config.yaml
num_hidden_layers: 13
hidden_size: 64
num_attention_heads: 4
num_key_value_heads: 4
head_dim: 32
intermediate_size: 256
vocab_size: 4096
hidden_act: "tanh_gelu"
norm: "layernorm"
norm_place: "pre"
norm_eps: 1e-06
positions: "rope"
rope_theta: 10000.0
rope_fraction: 0.5
qk_norm: false
attn_scale: 0.177
bias: "none"
tie_word_embeddings: false
parallel_block: true
init: "normal"
init_std_qkv: 0.0735
init_std_o: 0.0913
init_std_up: 0.105
init_std_down: 0.105
optimizer: "soap_variant"
learning_rate: 0.00674
lr_mult_qkv: 0.7
lr_mult_o: 1.28
lr_mult_up: 0.785
lr_head: 0.0102
warmup_steps: 200
schedule: "wsd"
decay_fraction: 1.0
decay_shape: "linear"
final_lr_fraction: 0.02
batch_tokens: 32768
max_seq_len: 1024
doc_mask: false
train_tokens: 126200000
max_steps: 3852
dataset: "wikipedia_en"
Each number is 128 + 32 x the weight over its row's rms, rounded and kept within 0 to 255. Layers, rows and columns count from 0. Numbers have three digits each. The size before them is the row's rms in percent of the matrix's.

# o: layer 8 attention output (transposed), 128x64, rms 0.0914, rows 20-34, columns 0-63
# v: layer 8 attention value, 128x64, rms 0.0581, rows 21-34, columns 0-63
# q: layer 8 attention query, 128x64, rms 0.0803, rows 32-63, columns 0-63
# k: layer 8 attention key, 128x64, rms 0.0792, rows 32-63, columns 0-63
o20 080:139126126149138152133134156146156139127071088156117093065113127043101115112088140138099126106169126131124123153118104161157093158115152093146063080171166129127187097131207154142119105044120101
v21 093:167122131144097146118134118121122235121148144116135122151166121165120144139104168132186131173125111117144098224105105114161075195105113173118052152152072138147100138114114117102110159135119099
o21 087:163182127092148174102093149114044112183131090149088148170125122126130064156125106151101117125174203134176073128113124185146172090187144121092124122180131139144145130138148158163129131132107145
v22 088:085137084152156098130142106126132134136140143129168033132144124052106144093181162089132067118084168119142134131110153102146144143086068146149063088148071141116109159151122069096119126143162113
o22 087:161075126051145110126058170103120119157172083086137172130130115131107095155083096127124109059139067123124146118120153125097139053177100100123165112129176167153095098123121127121133109189129148
v23 086:106181107110131077113147137129110127134153148119108191084120144147152152098042084160124204156100127125133128095158091120135117068132103102150146175204158158184159072106111099119145143091126137
o23 096:123101128152077177177107098189130101160150199094141097163092149078097171115145149122110124131119113155097144105078159094104132155098102158148114089087088113128157169052147129129092119060120158
v24 083:185113165105202116152143109090149095162162083124172133112149188149094126160090103174107076190171116109128094120158076114100098135139089113111160175102160191148114092123119174093132136153122122
o24 082:117111138199120125148163168106087158084121105149160102119128100125175087148184197095120154124104138115128103165079109140139124160098149180091187094138103112131193130132198156134115126093104065
v25 091:119130212141129074086166162121107029130153164140164172076127174129096128148109113132139120167140141118113126114137101117161160142116143159151179146172148127073161106183150122088192151111149111
o25 098:118168117169074162141145132157173197139137167111164091093129153120125155124174119086134065110107097111164155194127096113099123135164133180193162087081149123118177150124146153136074083119098113
v26 102:130169164088167191112099131032104131146141159158127122103137164204152085115119170102089128120169131115132145121120116131173156155118132169124120102132164129121183141149122123140239137104097126
o26 115:094141117154160145108137173140171186155085194136123175107176113125136110162169104118110134126194139098180184141125053188082153165148130116133145142099145158120135105148120175141061138156124096
v27 094:124140122191137101115157154141166151125114119156120119093190150127107106122115125162098129089076122115111141142146076104187102140081175149125165182130080182132211077115187135165159133121066135
o27 085:132120173105149151184209119139070175131131139123130124151084132150134127075117152167111129124139182159165108112100094169161141182214102141117102106055170119166144106111132119080115138138156167
v28 096:128144099111093144179158156141052097062093108112186093140082131113133108152140185182115090110151092147173125125105131021153149144099119125148157158160072136138123146112145141152099140105133154
o28 099:099144172155125134138123151105152107147135116109130079180130098131081132147105131140126127141068089131137112030097160172112147149116119121101120110130167055176135082120103155076099123172200062
v29 079:101141060110117090116126095081150088162138144139153101132158131060139134143116144090068130073155100071130134102104155098117132184125122153065076126147080172097096154051139117125101159096121157
o29 085:154149209095148144162130129115159091115174121125124136092105084112110090143085135129140056200083107112081133087100134132094149072133096141132144122116175120113132121107068080157102076195124118
v30 093:114085104108137185174151138183166094116144105131167113122134124203162110114165129124133114072091121163131187117160057103143108123186088129082130118131113103092141094056076122145139141106179115
o30 098:149123160158112110103122104142185111127117104171180161141098106075091121110098132107140169153157128116163150099115106120095140108120169072106167112198118109173088143195056187159120182158104109
v31 083:093157100078168141149176105107152102167150122063130118142095206123126119054080129112155111118107144130180161143110152143112152103133047128157089102134162088159131148185137130137097071143163142
o31 094:168062117098100127143068167115182126172164080119154101134181115100128167156125140128161133093160035150078171151151153131135139141115152099118138127102140119128112164079159177123114181110114066
q32 065:127180138081123117129134167169108146139106194125125142079085156125157102068127088114144073066124085134121125105151167107130093125186194175137202133138149123121172135178131158154116143088107092
k32 075:156105135196140122111147091132148088161197120107077084102130098125119192138061147097110145137135104098097122128072115141072147157128095143103065120089103153148116112132103157095168115127211094
q33 059:131115087109144163198121167096067137099098164113129085196104095160097131156108070126141120122103162113182091083174103099145116106154052151107159130150143139106106109115164120127092124081129191
k33 070:139103100141126023088089102144101189135117092150113145143131107088124119110166167108149129161169093160088111100160149111115108078110131123135114156090191124120157198146197130186114153097132121
q34 075:106178101082139144162091128173077184141069129180064118109104068167140102130081143107141148115140173128164114087135101172104088171103140117147126135141159155152177098187122082136117086102150143
k34 075:090118115100112123091147120131154044100163114152112155137156163109103134131126129160097153123124141142085120101148121058140233080161077136121074125135168112124082166145072134132142156182083137
q35 092:159132170141096063149172116135134068098198161107131112149153171119064110147118161156079124144155101120139103111119118097129128129150071177171109094097078086123112139109122140157098163195193130
k35 081:114094154077129165069133119106148146128103127216148113127044096213138093132163111130128125150113142082100136110188142131149133121102117152096167121191147163170157139109174141146148108091128085
q36 081:153078147138040144134121085103156103102083093116093136125145116124132181137123118159132076107127151087172145079100164102161071144158084133177157130079151132159173126081186096103166141123167146
k36 104:120125111141172130189153179093145171100122123092133083117151118098098136155139120117172082160117189085173123125125068172083119103206121123099196128126096117120133138159115150045141154094139130
q37 071:100174207136181141131181128129134157109195094147124164091066130170080183081126133130099112154102142130136078125075109087148151120173154130115113075146124124158141137128183096126099137072148109
k37 083:188150185137173164111108086092120078134117150073082148186152102038107153122113169095170137117090138165153122108150113127092139126120139130060163156124119131141136166165126125142062151171125105
q38 073:184071110170180123108081098116071115102153120092136114146114134074070125181096159129107117100163122119156075130137110118137151166151055157171092143108174106092154160082184127122115115153120169
k38 075:067158142167133091100136109131176225142138137128132106071117136113111174188094142101183189167131165079140089164125137158111170120135155121100157119111115091095152110119133114141136128072153186
q39 075:124127173152172125115109156087129140086113079097120126196139115121155130075186126168104145180152015137140127116105127114127113116172157122120093179167138131135140132140139145136089153088136040
k39 106:177118120160122076167128103134139115119172101139107108160121093066102091116181100116163138193106171135159108125144115096067155071113114120089139108082074121124125055136115127104151152203101163
q40 112:145168076116157174141087129170127118098107141147103144127134140124094169153077106110156127107163181046158096104112109148104131101174076117143158112112120089138125192103172062162174142117140195
k40 107:110124107155124186100111116150098157106119160084125077096167141078112136157112138122134139111148129139164143118118137172121073153127152083154150147167110132076140142102178080202124094060157224
q41 070:163164206128117149153129116067107141132168046155143148139093133086157113127148039093117111127169076158142091133124115156104127098142117151135149139118145098150116104148109049128203101123124103
k41 097:192123150164160143168101103148139140097203058128130104170125080087065165178103138099163101134118158091173114113134109131076180157121100127124154113094102122142142085115137101162140107200115144
q42 069:145125118161106121156151163095108088166162062069128176189157081149127126175149176131139110158140103172161119177178123128165118077104130143117143176104123126156077083122085145148139186175150139
k42 090:189094122167107124158148083092134085095165103110116109196116102153069138132187140103139154121144084099199153139142135125139159120135117106119107164092092141144125057092083161120148132211122096
q43 096:193148153126100095145094157112127127124164091164143107156161141138149131083184089128157129103130065118123191050089152118183114091103176072160134104089148144118121084164131159135120118098136062
k43 072:197129180202110098137092078141110118124151045119139135176165102116108137142165128173095119101136098160164195094118142163136115163107164091130113139114169105112117091156152131180152113179118086
q44 085:142168178134101146135110142083156101217194160116130142133108161128174145125110128161091112184151089154079190088163115114120110058094136169128151126153118158094089125104177140133077106149116142
k44 087:143149149156101177112135158088140140185130161079146119146103122160165178131091119176065097174145101145081116119178127113116110122094153139108195116152056193117079147106114101114059127121132104
q45 089:132164112068115139085067141133094149179121146174120197117122154124215155160155154134087128152152170098123109111108097146111125133079128112137066085075136142107157174159087124179092111144098124
k45 096:159129102146081124122136153093105140123171143167088194148091120080183163141146044118127137183144154168100169103132097127119129071081183056120170112122146134150126102118159158162173128157134129
q46 082:113119142152089125146131127210131139109086091116073086126119135161175130110114161144175118128132172075142082099146123175159153153098137103152146164127088154114129159079177172197155074164128185
k46 071:120118152175100121138166179207075117100083101079129118115063173128150127134126126208151124101137108091114142117163110173112148117090143176115109166138108108121097113153180138198154144073121155
q47 077:199079095140126158112106163129162159107177106115135180095121188104134153179101109145112070187092148114141061122131110138097115105166132129157103170134091069133139124129163106174081160094171140
k47 072:174065113149152098168140187123140102163103111125106159082194167142138164104107152114083108102161150169133153064139110207117131101148116048169174157109158128106098124133124098111099119112157144
q48 076:085126099169147088096148156105090188100098133138108112139180096168120092120173197111136095146174142092120082134131125131115144179131133166113104189081127133176145135130124194112188071120105084
k48 077:127137083122120108093129147182097187152116097177165107125167076107142102117159173132154165105163150069167056152149130123139169115088096130090112158117154182118166150132083171126189169090130114
q49 070:165124159125156171129139087160146098098145191149065060094134097081152155149083101150126114088120177114144147104131167122052179097074160135107092124150141118129149149122153061139158093159124101
k49 087:167148157116111148186115095137157138079139149149082089129159117071162147119138094172138076133155151117117117108092194121126174063194152095100092167140114179146118121170118103194126113131074139
q50 071:150133110138111136079118121101174154121069103154129105148131117136131096154166105086155130071096191197149100129148110197100139065144060121103123152129102132049156108150108152171105138173097109
k50 073:121152075130082125091103150080157095101097134119125155133097138106147099106118101168160125120146117172145141153158096192119157094146038139086111104109158110110160074113151177096159105204064128
q51 078:109128119113153120136122127155088109139153107099171144105153133109125148099180109163111169124117052194060130159147099127123042073087121114171081120145177103161076130127117139074148091105154167
k51 080:069082123169134139189087063155092170115148063131101102150133132175121177172149107158137130181097171108077091153143103079131083092102118157155085121128141156096152113139111154099132089135107160
q52 100:124135149123153123144128125161169209107064119102176132134136160070134122135180100106161062161182147142207148112097122113136098143199123088104146098115096128100083078161123135105149141083126137
k52 086:065149133160133117113145097163158182135079156174180124113117107114128117105162124127125142096199087111185127095109138121097097183115129094115103101145102121033126069110172092070096131132117129
q53 092:130109198130174106146156178102102180107068138127217065096162110123155088097144152177113124094107091161080120166137093150093134149082115125157128140158081100132126165127174115157133162120113121
k53 082:111131119148166123148089211116107158101075145169161097135165172127173084065133157173118124085064101129109143152092097121105152091108131182141102146115095077135139121169117125102149174130066097
q54 088:210175154145123124149118083079093155124112109147152099149144136113179093122159144027192133143154116115112147105156102136134076137125145135079139137157053129139133132126140129098191120118064112
k54 077:201155152178154113177153098121141115150133147107153074126118150116177092168123138099208143115176111127107095115187099188116098170092156145101106111116070097142133131171097150086156132110108079
q55 081:073130122155151144100101143078137093085141085174190145157108149157049148165102137137106085096115129140107089170104157141085121080123107079122161087122118170154103164132120152142123093051119179
k55 084:072183131098128076086109174127127144134141101171175088162151132115102164178118130155098081093150131137057187153116176107111084087140077122113165080126131130121164136133145154107124127092116202
q56 077:156087108119141094106077142096112149138163133156137174069155096088147088128138070083115099151171128175052177157148141168137136112122122159145144158166140134073099116190156133165140151162081084
k56 078:095115116185158067151059171087148182143140111094088131108138120088192134141093093092140112114183144165048108127118165115107148115105122149120160154136126149092082072168138136116154102157100093
q57 089:113123147113121112149095138153096123119156106055129150088101130062153117072152162109123119176152117181120144158075099161122109112129124156168159108064132158090228065116168110123162110157130139
k57 076:103114143141151127178123115156169081176156136142127097095104154114143151072168138143079158083138076171158127149135094120072132141117190196156136113026135171095139115138167136133146112143115087
q58 097:130175095141090050071145157169136131103179116148137138138108156164097115123079126113168144134139152154119156121135107145133151167073159122078160092122081143143107117116135237085123118129097063
k58 087:145131092114098083132123171150154169091158063130120121186135104120084156162164141110184122143119153151083123085095166121088165150131130158087177098075036107099104148113160156089129161151149143
q59 077:184092090114134078105127114130112160124122173077127118150121100054148133097166139129114111118131098132161107124142122086053127130201125041162123150087112180148192120148130159162156089131133154
k59 073:145073080163138119126127102138161154141143128129122175176128100132143085156164151186079127136189097139124163099147104100103140139188212121144090136097160147096172140225134130166137135127096145
q60 085:109164105157140118189158156132149133109135154118127178071095132077217162150143068117172098124118139142104141120071151094148115152130188107166093113087104096099123093179082164162136109083143132
k60 077:133102094162127102190171161118139127168095130182172183096081114086205143154142100118190149105146161173145113140129130076131128123126168094151131125173128135075110108124101109177090085107163173
q61 070:068165130147148130126117158161119144095140108176147111118126119124176125031100182080159189137127117177055138173132119130109200173137148126110143134118131181159090145104127108145104130071102128
k61 071:097165104110105077147106136167183105077180117151171135133086136075136106064163138096147125140131093173052139142088086079119130117127123147143098127161132120119129156111096081144115218127115175
q62 083:129168172162159136141091155155115088112161055170143114129139099112127118181098141137173101135162183085107121062130087175123075132166166102181159091175114078092153150140156104114162102127125100
k62 085:144180131158174131186100181149143133093164051145087118135133115127186136160067139180106085145141087121122176100151135134089094158117134093149123124166123117094138171065108143101135101143088064
q63 091:111157126106061134160134105189163109172170135181114103092085120117109142061122208162139135102088122119200139201129187103156129131152132137101125122076135131128115114140143130136070156169134134
k63 087:169152149153107148138154105135098086157124146100132191107133092132082144111160227144112129113109090147112154128065094113098103165110097152079123084105139150167070112128135102213096139176132142
v32 090:186124078075102174135105145148099052083051145123159081108101086125194148134144127127155128130146158134153133112112165128076120120120115157140165089093093132113099126135089183164150085100106079
o32 085:057104200159166061129191104081137141093160161113165207148154140112083123113128100069115177136084118116092115124095119108118144158113148092129144114114195136169115134100146131142104142131142092
v33 092:136111142142109086142085159189100089099145133114184086138181134137052161133164199099074096033124124086145114110103119114132116129144175125114122159107118155103125089128104104104129104185102113
o33 089:116116115141090121121186144071172130164130162121090141092135173124109124158102106129084114189166126161041172114140154160124069132141098119187079143169053139145158155125144172147121118094148139
v34 081:135148057119100140149135114138142119115166187156149051123132061146129124117088135113176137100143070137188099137086187122106133088148163120117125190101101127077172176108108145161083107147143154
o34 085:102181178099129149109119158092129167106085104117163192080097161153099114127202132091062134152107163100083157140161096186174164137130174093135132067137157138155140103127123106139106125078121130